Each number is 500 + 25 x the weight over its row's rms, rounded and kept within 0 to 999. Layers, rows and columns count from 0. Numbers have three digits each. The size before them is the row's rms in percent of the matrix's.

# up: layer 9 MLP up, 896x224, rms 0.108, rows 169-228, columns 0-111
# down: layer 9 MLP down (transposed), 896x224, rms 0.126, rows 169-228, columns 0-111
up169 100:551525522516521495522502558497513546489495493486461453492505495491511544460495488534525527512508481536516500497524539509497529473502523458522522499454512479510501554524509472472511494458504533478517506514543498483486490496500560436470539491526502515494507479530450487513525527523464488489480492511505497515475515546516522484476520530547
down169 101:518491497510501522484501469446482496490510475540512505473490526454484497557497520473509549468463526502479496501486472514549496499482527508474507493525475479510529488485534485519508508508488531547494498535519476524523455493496477493480503493552535537552494545472536528498495530506551479491521534504472519433487504443499523498502507498509
up170 098:553536499440474513470510493528472512478566522547475462512521523555517453503473473537521481461506510516491504533483494504491508518486484431505572515522509478493515504528486483510524486501516521467479492478501493508478495508492483484499522550502513450505525521500482494499519518520471471544492506489518491507500493495505485488497517522489
down170 094:494530475537527483541513498472495500509478516501489525530457467440445500487551576465533468511542503506512498492521512500515440461505443526558490514438516514477508488530510519502499506496469490465503505526525526510509529467512449483529524468518458528465457488481486503542508467522506517459504517483511492480509517498491523483535513503491
up171 099:517533513508503521487484476463479485498534470513504460487512460527482529484506493498511503480487521490490526482500555483500505522480516498534488466463491515473484502476482492445517503514466489529473513478471531510527510511495541477508505466514517486473515504465501529482478485516511492447528525488458512499483518493483541493479515483554
down171 097:531481473509524489495506505497496473455464528556515550503467523488506514528528485503466484509505469535550515503507496515429509485491493523482484524491508527546512518540494461533467495505451498517519484486459472526508499502496509522487503517490489487538533456472528531537521441508490542527508493485524492504493515502486496498464475498491
up172 105:499508534501499547509455476503473460518470519513520515522531520493473511494451502512545546508495535517516512498545493516484492469498466539546482486518478476496510524471508468523513487491526520505525541458522535496480480474504476475472452491463492496519473500482517509522528468518474457497496471461462493514475468466489519510549518518508
down172 104:532499457517521523442460480462502523531505484469513514481467494493510565498479510494442510506507503486479505479502464506537510530489523486508467480547465507550494490463492477534505476508543486515463531494514490476505468507489545499505494448483494472517497535492551506498525515512459487513542476471479525523468497482439505536501516511494
up173 100:518507498518490463447489496487505530510533503487509505543525470550521519515456535475538476477482476487502473502431529459497480498515500498500470482521508466533469495527502543538479501541488496437506509475484531510501492512461541498530517535460508452460476493508516489485494498472487435517494498502545515516511501475428517504512511498494
down173 098:538491509480496462540517490560533470521466506450518510508466524487506473501507470519519501464522521478507472530509451521511497525525496482488500480510507478461532523551490497499499495479497516525521477467474474500508515508498499505514477483525505527497517515508524487471469484527479522520522480506491497476497506485500487491518471496431
up174 099:496464462474543478472446495501525476505515512498480494517499499514519483482450469500452521500459511496510479463485501492546491504497503508494510543524544488480493470537477513492525509531528490550504526520508494472549515496492514481474490515495485495538556510457512482504511506511486503494499499537508473493482470516486477479477502535522
down174 090:488517519492539554534456525494506501504514486503488517526493542482483534463536542498495522450514543520480473538461506530457516508499515522490484481463498509498504521505554494485452505479471535523533499501512462527491454497520493498496483484527474500477448495528505502513536522516494486506446511484534513490505489466482503502489474504517
up175 100:521535487509552490490526503485464507514535502528462481493473507489499473518491497504456495510506468484525532488478551484504460502493489504458514513520490489533509491526500487521484514476503564502484528489495490525523464481504488506521518462482503487472521497480466472517457505482494464494476498479490496534539517527506521508479458518508
down175 102:480483481475468510515479493465508511502459490506566466523469520476479492496564497504488486496462508495521518489525496525494531442492551461491513500527470526512525498490451469500490482448550468504491507469523473504494506475525499509462476490504494495487460477512549505454489496469510513534512538513506497465487511534522490484472526492471
up176 093:480457477501503508501529514517517514498522472490468509471503482465520484469556501508508477543468479533515512466509505535466497514474501490535479463492495514504576497481505505551471519505480480532492488503470505476462490492493514550518454505481452520498467538494508522513481488484501505459560511496471492488535498446463483503495512503458
down176 092:492544519525503509516490497445457493531483484537528514538482508491479477577500503517469533487514482495492477469516539501491487517489503499484483527500480529436474513523460502497516432500513525496511489534530501487545502495484472502506525474500557510458529494483476515465512511545516482556481474500485490486505491524531504508533483464537
up177 103:512503520511472491514481496504494502436488501511498534520504457538474508521557541462527475440520532470553484533472528457476520483494480501553505514516486497474447486522520530554510493500485509523518490526504476484500531547457505519515461503505495467505503476488531465510505496525476437494523550501481486491529483502508493455493486471549
down177 101:477530494486512460506514545459492548502466505456510513500499530495503515530496463502540492495498515501520469512483510482541488495548502474533461541521484506484506502502516510493532535519480453503466498518507473555506500490497485506526494536506484473484437488526511498493514503492529511490512483557483510537536513508467528512506480458486
up178 096:491498545518514512532520490487492475509500507505517477513450459524533471509509506517498473480523537465515470520515462478515525485453494498526484468503550497528537533505527483503535484468505481492497531470505499553501529501499498502529468499518500466504526516500505472482478493527519519477495492541533497520511512517461484467525504516503
down178 089:500472476501497505473513512489520520492472511494528543496526505483490542506523480497492484524460492493488539474523508540550491498533515494479500529516487515482487437466488489482485486507473498515512470543509497497480483463504491474457528468473508555544488462543455512488511543484517448490503488478460536507489553499522529526484473449488
up179 099:452443485469529477493511467538476473485530511486501514469519493515484493495490517549554482485491510538507494471514505487461517506488510517487475521497486530496510492510497531520454533463471484506445480492505466509511511535489529592480475532465512501427516483572480527490517502503510501523491518517533528524508462514517455491485489530520
down179 107:552518471503468499492523516485482489497481478500510507501495486492485472484490443496457553463468556499490512504498489464556514499481505492517500490553483464508477461499528508496498514565500509508475480491487502517492491499515551508502493495514469523513499491501503508489479518497499517450444483540484531492516483522518516475493508461467
up180 102:515499485499504462520484479502533490514516521479491448509503504541459499511517499510483500484477446525493464462507504466502504511526485485487506482495454467537539480533458503463463523523486496533440482520524463501562489500515498493512497534492510488473577472536497536467529497466488524502547481466490505480516511550518506478486490527486
down180 103:444462517502455506507467479481508477486458516498509556496530476474493446525516515495505532500511564563458468466478489506490501481494541518521535491473501534466482463523529503469496486524547518523525480516459492543532485461549500509483489498510497527486428484467454477472497497480513478471508497500521517466523494529509490508517486525502
up181 107:493531515492511520506538531512484567478479537546482475515528518490449524509457466482480477531515499488519491464502472462490500481493493487483490458503542454497483515464505461477530542492549480505494496490471527530501545503518517481527489531498533522481526505462522566444462509491477547512474506477461475527533479489507497521504509445495
down181 102:482503513497485498443482463509452469518515479510478524510482501510491481514460506488509522492520512496470475509494505520490469482497540519523530464538549528517495495518471551476534463476474517492488507515500460453543493427491484475496484523483481510507524498481479479543534465548518498507493455505543535526517531551507523481509456506527
up182 099:503483465463569488501509505486484513520561516506469489506516550484492522514473478515519471517511465500461513466474492480487487487519489452458488478472593543452485481522482491503533488532507517472486520529494456524517480478513493520511540515489517460500510486517585493498459511513437556514493519534491520469457487475526499483482490517485
down182 102:459494500526502525475489459504519524533506478487492503476500499455529539516516516495533458525467455568545552514536483478483483482493474532506476519475483462515468508514489493508473495504484515515521523503529500467462516519476487480526505538469495475444455526504532494483521478452511493517530519454485516486510480475499502545524483468523
up183 100:502522479513524499484493499486514532492459516498471511490531505500479441529577472516486506484498443514547500481506492492526457533551496511485500489500436514466539511525484487472535518468468495493526518461500471510476482527507509491494497519490445509452505464476460504514524510484540449486538496492511526521504508431466493473478487516496
down183 094:508484514517528496488461495511483500548505509533516500479488511494461525526498516527523504546479526496496501520477516532427493463456551486518518506501535463506492510510491493479487502520471503506457502498483526515466493488463503522508455485494503500509528506518560527518523432516467518466521479517526498518459439507527524502513525514471
up184 110:489523480498496532498481511515508487492528514484516471455519489497551554478480558474522460506518499529490429512493532484492518511467515522478466509492513503527539474550488494499483509493470530496496498499507503472525504540496484512482455465498508494464475501524482499467523488511494530529511481480482532505465491531530477519511513522476
down184 115:513537485489524503524478546536489505503468488514515484539454512479492509445498505514494454496497480484495510463479499519509449516511510480477515489515524580505500481496510514492503457516395498528510521510475459503523481442530467478528476486518535504528529481516480525565469531482487529470505500463504516487498524501492491516487469532520
up185 098:527480462537502494501492488478500519500525509534494562495475542484509487498531528509504457507470448488495500498520490481495476504495483503430464462488531488481521484509491501527524511524505490463502524500494542542516495519479462483481479520466501489463507522502536570516496489454512473485513454515508510500498515495493489495475488518503
down185 094:499491542497488522522480474495480528513492484468537474541523517518513459524473511537494538491532504524509486498488517510504516468498507497572489565514488497527505511486543503461454495466479512547502479502528502462476527476508503540506507503509492488536499516507472455521521469524516484475497537462481492479478498521507494536520531490537
up186 098:496493533517458514520520468487504533481495490484563524492498485493514489484486562479486469473441491528476485492508487500457499499469497502487483531518534503427493467465474558542497457464491494472522502488488532505560480500506511501524494455542536472496484489488507486452516502492513513472517497500516494514499515534512466503508495516517
down186 097:522514579512497496493466534481515485459518526503537459519491461564511485532481514493510506489539481482485511506491502503493508475494491481476520485547521482502524511488496526509489490504551459518481516508541547506486482494513453494517461526491530470506482434478464533527514531529463511496484515491505494471519462494513475484514462465487
up187 098:496510477480462508521504489516523514450511537519515465489468503525475507485487480518550523478501478485516460530505478495510545513472513493495474520526483469474494544540462477545489525464509483511533504492485480518522503488551524514506487492519474490495516482504498452495518509503516423517502472453431480490496519500531477514474536482480
down187 102:519484508504475524500471510490492491522531492504451494476515508485499508500492505507528465467457502501485483498511506461532532511524528534525515534514521497540487498524530492489455468515460490494501489459521495520504496504444490503509535545458501453496464476494463450467461506528533504470543479498502556507435508448483470441534534486503
up188 096:493556546498485523535509507508505533504467501463485511467486503472476501506473505489508494520500521483544506469494498492507521537520509491517510549476502506461499451488421474490513513471496487475466454457462511480509532476477519495482481510504538502504505523499495509516560483515484500472465500524504535506443505564510455512488474458506
down188 097:532501503509542541492525480467486495521466507499518475498495522495552508478531473494471469499503474492509509516483587516469517513491475510513540514530535500486502562471535493479513491489505516507512525524487464528498480530508455498475548551475482512488472479504494497496522457545490499539477470482544526479478520480479469501463489502530
up189 101:525488476492530508513522479523517507513447462526489481528491501496502537490518526488520480517507450540472462528496485493514490513480527519477465516504464501491462479475497547519491515465482525512480438517518518497471461505470494502482520505499516484451511496497501520473515494489439537490501470475494506524533473490470511482503504523444
down189 107:473487564512528500519455490495481511476558484442512520536497492526511513493495481479538538554503482439496490500485494521523527496565490493525525456501519497511493515490493471440510494503472487468519515498480502470442552489518509493486478485513466496520489460500500490513531500553532469501468501492497485524489561533520475522479471485532
up190 110:477493466493486480510493458521500506511496450514495528482527519473524463511511494547523515507480485510507472532476523486506468510502524522530500488500505462497475482535470467481492490511492496482520481505506533491499486480483506485500488460470475476537512464463489471554478469525490498492530534490557473506480533504508503490467500505440
down190 110:464515522492536501555537507523493511504504541507506494514474489533481496497498543554465490521485493505483479526519431493476506501492505503551476551497523476509432530497503488519510473507527544477532486522538513481469517481510481486540476491448510530471504502499522477523501480498513528525526456512459481490497497513479517498516486467514
up191 095:471482486473499523522510458503462484474509508519538469508510502500479505536551545424502519479530502498503483520528487480489485532483495472524512529481495501476520534499500456520500474495534507503468491485489487502499497519515527458497533496485449483454506529528498494520523484495448520484517481441505535484515443547578502522475506485514
down191 095:543489493473490516506484474460505510495490534450441512493482495465506502491477512464470515482473469521499498523468464491522489507540511527513489517509501464510486458499521536522517493525492537464506527513500523515504474539452469551444495503499514504531535500485495487509468554507513471490528504523504531494468523483505498508556449501460
up192 095:479482539545508515520507525498466528503492571413515518470484491531518510489492542536488501520502475507437515485504485499455502485459525505500456515500526509538500488493466490490463491495503494485513471463524487533504487476473497503488528499456497437499485544444488462524528506505472499472465469522547494518502514506498470518520507500484
down192 097:464471477508484454469511521497482496480513472490517520501495493517483514523525490490536520493543522490515490540501453513491533562559449509518516481521503527483491471534567488520523452493486530477547504504492506464463491459496500484466505521489523487494507500493511546463485540496475533502504515479488506508489498527450496531511490487497
up193 099:506519519500516554486476481510411522479516543507545517524481545511500477518462510509488502535470510474531500485492525498509509512519519514525472538474510441471570500540506499522506481534506513448499471442524506481491495498510518528506504470490516501502504508478474482503495502518474480435501496493509473525504515500509520531532462501485
down193 104:493489500491499460458508495508492521512491498489488487499520508511513492527515529485501492495511527456491512475515528495522580470505484472550466499516519540545507518501522543512514539467468508424506519419503511471446531522517507535475499525490498491452491468476499494482514519453509489510542514463471486504499469502440462518495499498528
up194 105:489521505483491476495498484494529508455507474496503472508501542544516551455471484504477509522481452512482489484513498515518464466463459536479514484473529484526500535513469485510526554471494509552512464478521496491451550463429498495530498484511460482484473511472492491498514489516484480509498478515479496516530491473512530462469525452519
down194 110:547486488512461481514500496498521511475504509498554479514482479558497518460530500477481540479510448532536514508510541490501484461511459496517489486553478532475494555525492522488521504471512530489559502469536489528516538512458516493497498509531476526489484514523495546536514491480529497513520460472491471492529514460430501500502485449510
up195 103:564530504455499512490493516517463528481482517548497456524500503514526482498484473510490474533511448527533508527558487492515496448522489511491499507476483507447477467498517466512523517481514511491516526497474488489513518509513501493552510492500501485476457540498518522511468484478480493438500512490482541514513464523492507503447502496476
down195 104:496479525482461490463500491489461511509486493486528561469503490492531504459488517506507496525537494493501553553544513516474517504504457481490535536484506497460454460489467477553482520514446502472525512483482456522507482493543503483506493507476483519542487453512531458473488527507498475479504493485515511501519535515489505542480536518520
up196 104:484481522453536497501534482479467472486526524517504523483466514490543497508513503539491486473505493476469484494495519471482507510524491507494517480466467479483454504491447500521493462476518504511506505497501529506497505503483510509484514448464453506512491489513480500546506500518499507492519525477524549479472459484407497500467468516480
down196 100:520500463524474508500494525522482522499545470459510496533486501492452494503534516489504508484523513521489523482531467510489523508478505473515517518496546546463502498516455476488497508524552511515506540510486497526439496512476492530460485509535513509467479480525488488496470475480498504495490476523551478522473485493518542484518470482521
up197 094:514516425485523510498497487512435518475501463449479522535473485520522535472462490475520485527489418518493505479532531500502518467545501508522527498512500476516494479460483540475521485495521482527517513491513485483509473478522512517447445532453505501461482527491524551524501507509513499488514532506488479514525496495536510481479488502497
down197 097:508511495465517513487483532488455479508512504529529507442545503496501519453481496500527518488492550465536501487500496504541437530469536459520512543520484522498479501498494473462489499538512501469482501503480497513514560506500523467526493462506467500478498510496495490531503553515510536498494478470539497454488479475481442489517514456532
up198 102:518460557456507481525480516532456513511486471499488495522483504510542470486522482509507505463536504494520531447484481480494539480473445468526536455526507516476537489460515491489459542526514516533514508487493510520541489493491481531485511515533488492494502489501486510489520530514524508483502545468499459474470511482491481469474480467517
down198 096:511498549503507481506480520508468485544504455511487502499495501501500533548511498457508495520539482459552495496561477531462496502431514501493491524505506485511450505510470542517464515469500473491476520565516538513502478551475518506468515501482482491530509491516532536511483478514538484481518486493509523480519498523523526505489441471513
up199 102:516467495488454478487486578484532485513518459449511477514525489491426466511481502550473575471475496468490475500487482515518523529515482466502477531508472446504519462508476505502534484515491527492500461525507488494502519469511474546512501492472534513448489468510443476539531472535508487516511514517485544497515506479472518507491493489516
down199 102:482510486487529523472547511481501504492513538514485489524461448491522475485541536538495487488492528459519484480531515473466504502515514501512513480499528506479515498478515473531490527488483516497509498474480509490500526525515499499488509533523494463521487516521485495522512520467510484458513472494535458516523501501488431550460494537477
up200 095:531499531532523501527529508508518491481462453506489451503498528544465473483502538486487513542471480506492454477495466473454541487479502497530461484561554529488528527474521500476496469513467470453469522476463484442464516521454484521536484486465507483460516496505499534493480478488478478465499517507532474504501520503470468502448521497483
down200 099:510540493470490504526532506504484496508459506488509511523514499514507472457506470488464513542500475521548485532492506501502537469505481487521529484570477516491498504523500476465492446512507514491535506533457485539510557479501478505506467481508508526467525491509476509491461523454492497506488462520491519510512484467537520511513505481509
up201 094:543508545533479507464514486518413505485508521466490504460548524542497514499450493495513510509520470505480540479570496477487491514480460522480501512506528525510509477522509515483497461504443493499523492472548462525511489520481503492491482503506513501500514449505507496542518534509515469472494498485514535527480519498469489517480503546521
down201 097:459478484499464507515476495529516483548519474487516498517493472479514474510522495489525498467541465481488485509473472478518489484508561488504472492473505507497507525480485491510538510489494494497488505540477501459485516505523536495487486482493473496513510528481478482491480464518491550501475536525469472514494498485535558519534534487444
up202 104:476496435516449443527477545490499475531485543525475454492513455491504484497519557446501543525552507517486518503495507494518495493444530479473495521496502538505470498514509485513467520517481505491459489508474461492477504517532490501491481529498479546485509524528519547524538481512488477516518478497551480513537513518533518511486513523542
down202 103:529505518501503507519504486509498534514526514492535486466460491517507511485455504492462437540533529488532476506477481528537548510487496482525471497540494534467501488463503481482483472506536467500487487523502519537537490498499481532494515456537521532569459492511468552519474502481456530478489454527496468480495497515502525494522543513521
up203 107:495486497540489494493462525491506452527514486455500493524539479524565503456463487539507535495456502456575512526475509469528513463465465504515484494529488451445533518549472494508491474541438485533469480539508523503504485491510541467517510551458526469508500485523484488513520517510503531527505482504471501469494479507530510487531490521498
down203 104:490517516492503471517504496462492486509525501571486479521514480474507467468496467492499510504456470482527525506472507520465501516487519490505508542462461501510506434465484500561440499547512489463534514549514486508483489538488509483523511529502467478498497494526513532506472520482488512491480504533500516504536489465465525439461478507488
up204 103:550519486450482483513482464502529522508485518511491462500517507511528467438457525460513498531535502507482480550545533449507491465510487491482514479496464518530475487485472511510490433477503494490462484459546515482452535510496502497494489514540485490469490504520489491512515525482517506466502495490484455490519523486493479523495523502495
down204 100:535457483508474494537508497527468488522519501525467491529507486459480481570474472515504475523517484501496538500475490507466486492504490527489511506504555517535503471529502497483486521530472463462531478487510463517486488457557498519507471499467528516552484495508504514480504547548501515489503491482524513505480505507528480523463465504513
up205 097:501499507506529491518514495539485503506518510476544515525524501494515545536539498449512547507521499482466490482525460505501530478464476515425494490496523487510537526493488503498496522483464519474517548449505563527491497466511516529514470538515493495512543512495522500538467487477477487506504512485533460499501516510494558501485551529518
down205 099:491508505490476564470513471474463486492518466463483539483517467464520484520511547527498507505534509495510522485528491512470533491475467524466457551523505480483480471486524513511486457534479506474492470509489503504487462511482500554513475507516447461515511530508525493514497520482482494485574503447472540510476483500512529542526520514522
up206 094:528464513490517506481511500526455522498484567494471533543490523521508472524467486447514521521452489511505477509502506492460517489546506547502537545481480539489497562499442487464502505477498544488496489543449471532532475515437494540488512517469529484479497461491520510542500513495508476547517495534493504463511496509466548510530491530526
down206 089:442505515528455489494474479535538494477545429512505511491543468505503511474486475524518485506533510517497501518533496491491470503475497471496521449478505448456499458505565522486522495531510523547505539546568541445476523498505512493553518460485511525508522546497517465531466523523490500470486520531545478505485484497503420481525536480497
up207 111:518489513480515488468516487500511538489492465525495504495521519518571521518533495500529502512514508515518514474444493454509517528509498513507509496525446483529444508535444485495495506473492503525483556490547492515478484477469494508496466501455493462517520499518524481518479523514528491500540496510468502486498475478494505500529543505468
down207 113:501480547499495494499481508506493463466537483480508513481529486496497507499473497483494503507515499525485439513528516483492504539505516515484516484492516532503471499522519530509542498449503523526492499493516477496532483503474521528572449506486507500490529529498505510518491539458518493449540505491531461464462535531486456493541522472513
up208 101:499523480500559457456510494523496464485495448514507481508508523489482438486491472523498516535470472511445478496505480483506481503529518499452496499565508441492550501522500503503507445553464499501483501516508495510466497476533516500509491516465455491533502529455484532524529486498543515498508507503487506507491547518490434459510502500489
down208 104:487507494514498501502519481468475528464518482448503465528449512521487460486501518511517493501491488474497477494479493507497481475543480493494490468468499482520482521524488496513516563478505525527484529484460532488525554507481537480546508510488508498478539553512484504538540491501486498523488527526492472518580510499492528463501484492505
up209 092:502512469524471462512495483516530479493498499491473513498519520523501483480512487548428510537479519457540525493518490474521475497476521514489525503498486531492476442492440541528487482516505531468494526474518489554478514507517515468452515502475566458503540460479468516491507479498478532498513494510502458475487505503446513512481513544512
down209 090:519466471513540505490501511496500500506540465486504492498495475472485472513496482459530480500495463506481495505532510537474497475518532468499493515502510540513531515526536479495526527518491496510525504523480496475503475526514477501510487512529465558510460548509502561489501484542506465478464532498502500475546463523547474491511508461491
up210 100:489516502497500504472517510464513510490476534468487504519479502520506502484505502513465538479506459542442483496516462470529508502516480477505501484482533503484545489530522454467520533504490506493557494466501540522521481504524485473447514487496516491483526500490467504528490520445534480471513494507486507512564510537489505520537498545507
down210 097:521495533472511518505555488488449499509484498507538514501521502470506487471486477449503511522484480493518515519463462522485503506509520501458511489482476503520507488482486496529528494504575534499509535471492472440484502435435493523475463483507521508524485551516521478490493486472495540523521488497583508510480494476509488481497503496452
up211 098:505476497513482515496541488514515506473495537500470510551463479494491507509512476439522475505459517510552517484521515480509506537500461535426527493509487502523521504526544535520544515509475499506524488506476521460488425511467497505467516503450481502496485540540473519460546533498493535549492476501494503504448475532479468518514439490521
down211 100:489517496506487508488487499476493482503551505511558533440520504501407559508501504546480460535496503523457482480525495490536523480491521463531517478516501493552471448508488507480526499472528510522465515454494507522545488503502517478502504496477502513512495499527513494455519449500530478518479513450471543463487491504512492485466513520497
up212 096:504489500494482493519480514505537485464528461495486470512478518497519483441501504549521545497479460486481534489467511449526453492519525488485504501544497490477518479487499490475502502517501476479523510519458483541541469499497505470512475513510493553500532533523499453517547487528522476524492495475491543508465514505476470506549489480479
down212 092:470515480548480516496498534487514512542503495531549529474500494517496453493505546458484475538497508521499510497512529562485512484483503487486501479475499551505533508512537515519517514546459485514514500523516524514500504528478499548534497527507526498508472519511503496459445498482489515459460501495470467487515478511553531483466513515523
up213 100:492509523518530484476538511505503484495513511538501505488488494492510489514501504536513463506529500500501502489514503500504454508478504502471520430491541498480458533501508460510461516514497532477485523487474520527473470512520463463513512561518500496491504490507497535537498540492479511461512459524529458486552510493486481523494503543475
down213 107:512502537463533504547499509536507517461540488454480469520523481505488431430503490464508530541478490453506478509469507476520516475478494494499495505555475472538498506529523476490512516490469504461470472501509431507516504508497500517533492476499484517484515549501505527485496497507493472486478533477512492480502504497517538465534460448530
up214 099:533500530489531465482515490480484480542499491533480454497489443478523497499523523532517480488526470509517474478541516478505540533547520497452466419511468475513508516516501497497523553509477493483497467476521516501531497472485505484517496473497485548562501478540542572508541503494515494475516515491556510486526489494454478487440489485497
down214 098:457467466465460504503486523512519521527480503501513499505500522467433469493482488508468512522538542506527513528528537515472495489519492487511502504469514519439516474459516513529508455489504484448503526504487473475489500454524558486454553517501570484522486510459482489507442479495506505487525487527472438460504489528477504515559520489535
up215 093:515513499475531516487516460483514503509454522494528472492491536470494469514493497522483489477517488501537546492515529469528478470460524476493494500519481515502491425506494470508487504490482490488504496467494511514482496509523470476522550518526537511498476529531495487536560509447487505464494482511489470517477466458469525503512528547554
down215 093:535505484508464475523515513518536462498538459497524504496491517512498553478522560445518478501495488485500490504536522489508504544538512460495465469488535485483480508494483527486512512514461498536507543547489443497510528481492509513499477495444501496513508451492517510486466498492523524476499516522502503516485548543480481464489464499441
up216 092:513520513497508488496461467500474538499485506531467490518505492525478495520450522510534501522521481495517480461471499523482471515506513520518492512538478493461464505503434473520547497477465537496510486489487540470480463493499478510473522473537451541547483510469525509510501478544475515507534526564465528508475469464526536518515522459506
down216 095:496527493487480472496549504529484464497514482503501482540497551479544501480520506475484549485516504474508509527505510498549489509480532504480476457503517494498545469501552520490478452504495448508531513479544528508539547531477504467498513505496543503458501503552457461500487569482460495515506499456520489516530521507456474496457502535478
up217 102:524491539470486522495520490490522489518483513550468477497511463477491517465526469503576470454506457529501508524524479505492521515507515483535490504471458496446524476490527491503476526471471495499526528490483526536510497531501475504541480496518449457525521488559503532444516490512509537506528528498521474496517478490449517518560495506516
down217 097:505471444471504500495509494477474523485455532512486500517554539476512527471476487519518500537488495503537518518497539570515523548477542492507492506466536507523473486484487503488528511562486482505459493486464519516472489495495480506491516486461546468503499510497461512495526438434551510545469453529515544497500501519517495506502476518483
up218 106:536550513464553481478521526517464497509513540491520510527528523504484500519485468457529544503548467499494525499506464498559494472517513451485510515478482445504513468513476503504487506463498522510512513523509506461530492518504484497509486467492491564519483509507437505506500471484521513512533524523474507534508469485513533467471504511520
down218 100:533503500511500538534491539529490499484494451469493462523465491485532489490452483478500472451495506484456527518490499474471533524486444484510549516478493462510472477468517467516516486474532510515452480543477490509492546558484512502489498486478514474503517508522488505520523513501519455468503475521469511539533448496476475533520484528503
up219 091:539518475521490516510489486529465483469491513472475500499547493494449534485444468483536490540542504525514473505467467463535440503522485460488501523498457509515525492490492516496463514493566494499522493491509483454530480466509492499516496495506506486518502516512519495529533526475562466479473497516551524508484504495484439528483496519509
down219 093:518442501507485500483501500510559503478498516542500474510474517518548502501563516531473523477500497480462526523530513526444532511519527521490490500474519498463516514558489496504567467522486544481450495511500528506480496528503481524474556497456470500456475490469494508475484489473484524528483514475431524524489486486492528510482495476519
up220 101:526489527477466511543483507555513503500520485503518484495496499548517476475494484439475469504484485480479516509458492520482515474522517513549502525486498531492491555492494505450461497470498496531524531489485573478507473486487503518490500491511496490479527491540487523531502506485500494512490531450497492496539492528540505562484510592527
down220 102:498497513491503522477490490499456486498496529522473559510538510491508524502479506458532513542519541481469433482505532522538466524539522520477504528520521498505513487475522479528532501492540490489454456509506465504521489493521485472503528510517540517502479515529529460488423490470524467488497447497480481470525508465482486520494521486477
up221 092:471455488514519463490506508504439520467510482479530538532509506508473510496544482525528506489556489570481508469516475440497495489559481482461483509482525484491503539529491526492487482506466520466478450473480567479471518488484518499534499481504493532496534493478535525481513564535519509481509510439483506504476489477526497511494535531469
down221 090:517464496561496545440493453455515541497544511514506524454510564511515529510528502469534477502510526500503466541472535507505495487465492517545556515492532518504484509510495449549488480517497498524515475486514463476537487516518501501462525495491475487509495469522463479458467503501482510534485495490496524462434507550465491534492499492473
up222 098:496530505497521481509510504450484546523508477504488479447500461521464486504470495519554492521508474473495506472528465528544477460549520467505499515495430474537466499512499501535466528515466467464494433457493472501521460512463538532512502494532508525474455468515500511480516479506514545524473514466515530517489529449467511497513478465465
down222 098:552503523528459516511486483498552517496484542513494501491489570504538494484542476483520494496501496484506427512484546488490498568503480546486505484485544535460463504493520515501552480480506510513516518478477497503507505452515495444480472507515444497521514502488511496486486495499525479484533516496465444480500520495519473483497535526538
up223 101:500501503457520490514506525537467527506486537469506465527500501590543490516454495480469499488449455522495480466496468502502483502494526469505514510460512525486483457496496500477522484467522529497520489490491504497529510561501490513516488564499482509507485565500488466462524483506521509515481485480491500544525481521515491534521515507449
down223 102:518512491525458526482484491528462517456494477499505489481464535575517499490488501493519526512518500510480502494484524467523515538489543505462545520481526520498486534521539498522537478513492477521552490516463480487525511523495470506493511497518463489490493490498493516495469505516525464489532494533456511513519488476464508505502511483536
up224 101:476476521507487505501496512529435478505525512494531503457474522507493516479493535557504472485474506499528481512520470520506460469487511484476553505519506488501492451551485489478486507523543508453529476450463508486520545480490535521491499449560527510538514503469524525504489444502527497476445478516461475519480512506510471506503505466473
down224 106:500527474538507511485491530534505499493557509506477504493487511527502457486473502498531505536461486467522496490486479478441501466479502521468499538513496496547496495475508521508491512538462471496507506484486504524542494497499514447514507492496521499507481480528477532565467506501519496521438497531484470524486526497494503524488515555470
up225 098:446539486525509491491518515514500470532500566543462488507542526490507524519501495524538492533483507443528495465482490472503457545500475509482477478474474494471516459499494510471527488459508509468510508482487479499488520515495520506485473487536480574504512482473507525523477475469504489502451515522477521526495502497478523512487515545529
down225 099:507521476499461529491441475488543493467509462493490525505461515500503514485483505501472482500520492468515486538497499458485512486508510525521558492525500521537506534496508510516459476484511567516501442547485498503491500540493502540484528479545515502510500512511494435510513495456528490502528481532520504491530469485487514520479520503500
up226 098:479514505515488475538497519495461450506495511485465482474503516530499481539505478497490518490459500547497481529487468481492511493537516479576535457528495496481545523529530489547504549543487490523511514565522513518505472478454526489516518538528490488469533476495505518515482515503537483508516465541486534529512507509533531499509494468497
down226 097:526481508550516489509468478495536493519454487510485498475486465513476512454500516493482510485478487468493471499509475525463536521505489487507511501538514478447478512497516509483481500466448485531512529487488508485585513466556467495514535441491507557476498534503489479501521532510464545507503480549516476479490487489491490524518529509484
up227 104:512463483459526478532525467490462463525515503504499480470516513490485542428477469530451489501471518534523508480458493544499486503521519490489529519480522522495536489501492529507427472483487463495518561493510505489503544542517488520520480472540494534521538467461508499477490485468499489496532522507516511506479510510519483523502530491504
down227 109:478494505513511492546556457534491482499527521509490485535505509477500501498547520464521513476501557469480495509534525469536486482530485459526527495503463511480510478470497484501495488470502470532522500448530497503561523448494483495524491482488508501522497475533537499519462520523490500499533488515509475497521463514482498514501519526566
up228 100:492522535536501503455477496497506506498531494473505489540505475523489517513504500505439523513448494496499492466541458513487501528520506508474495499500484505517528489492482499513497524494460535500504517526481530485524502511485509532484539548469555491547502480487511458502530478505535518501469552515504536495487524489466471521530452477503
down228 105:512509475480469483519503498507487493520506505510507523448499523495510481493494511486520532493472488487520501493512516456486479515558514505462547475481516480504519489477524498524528484497526481509477484528508466485469478546546465508493459443499448484490495514532510439488498511513487496506487474481462459500546425530576515486497518517460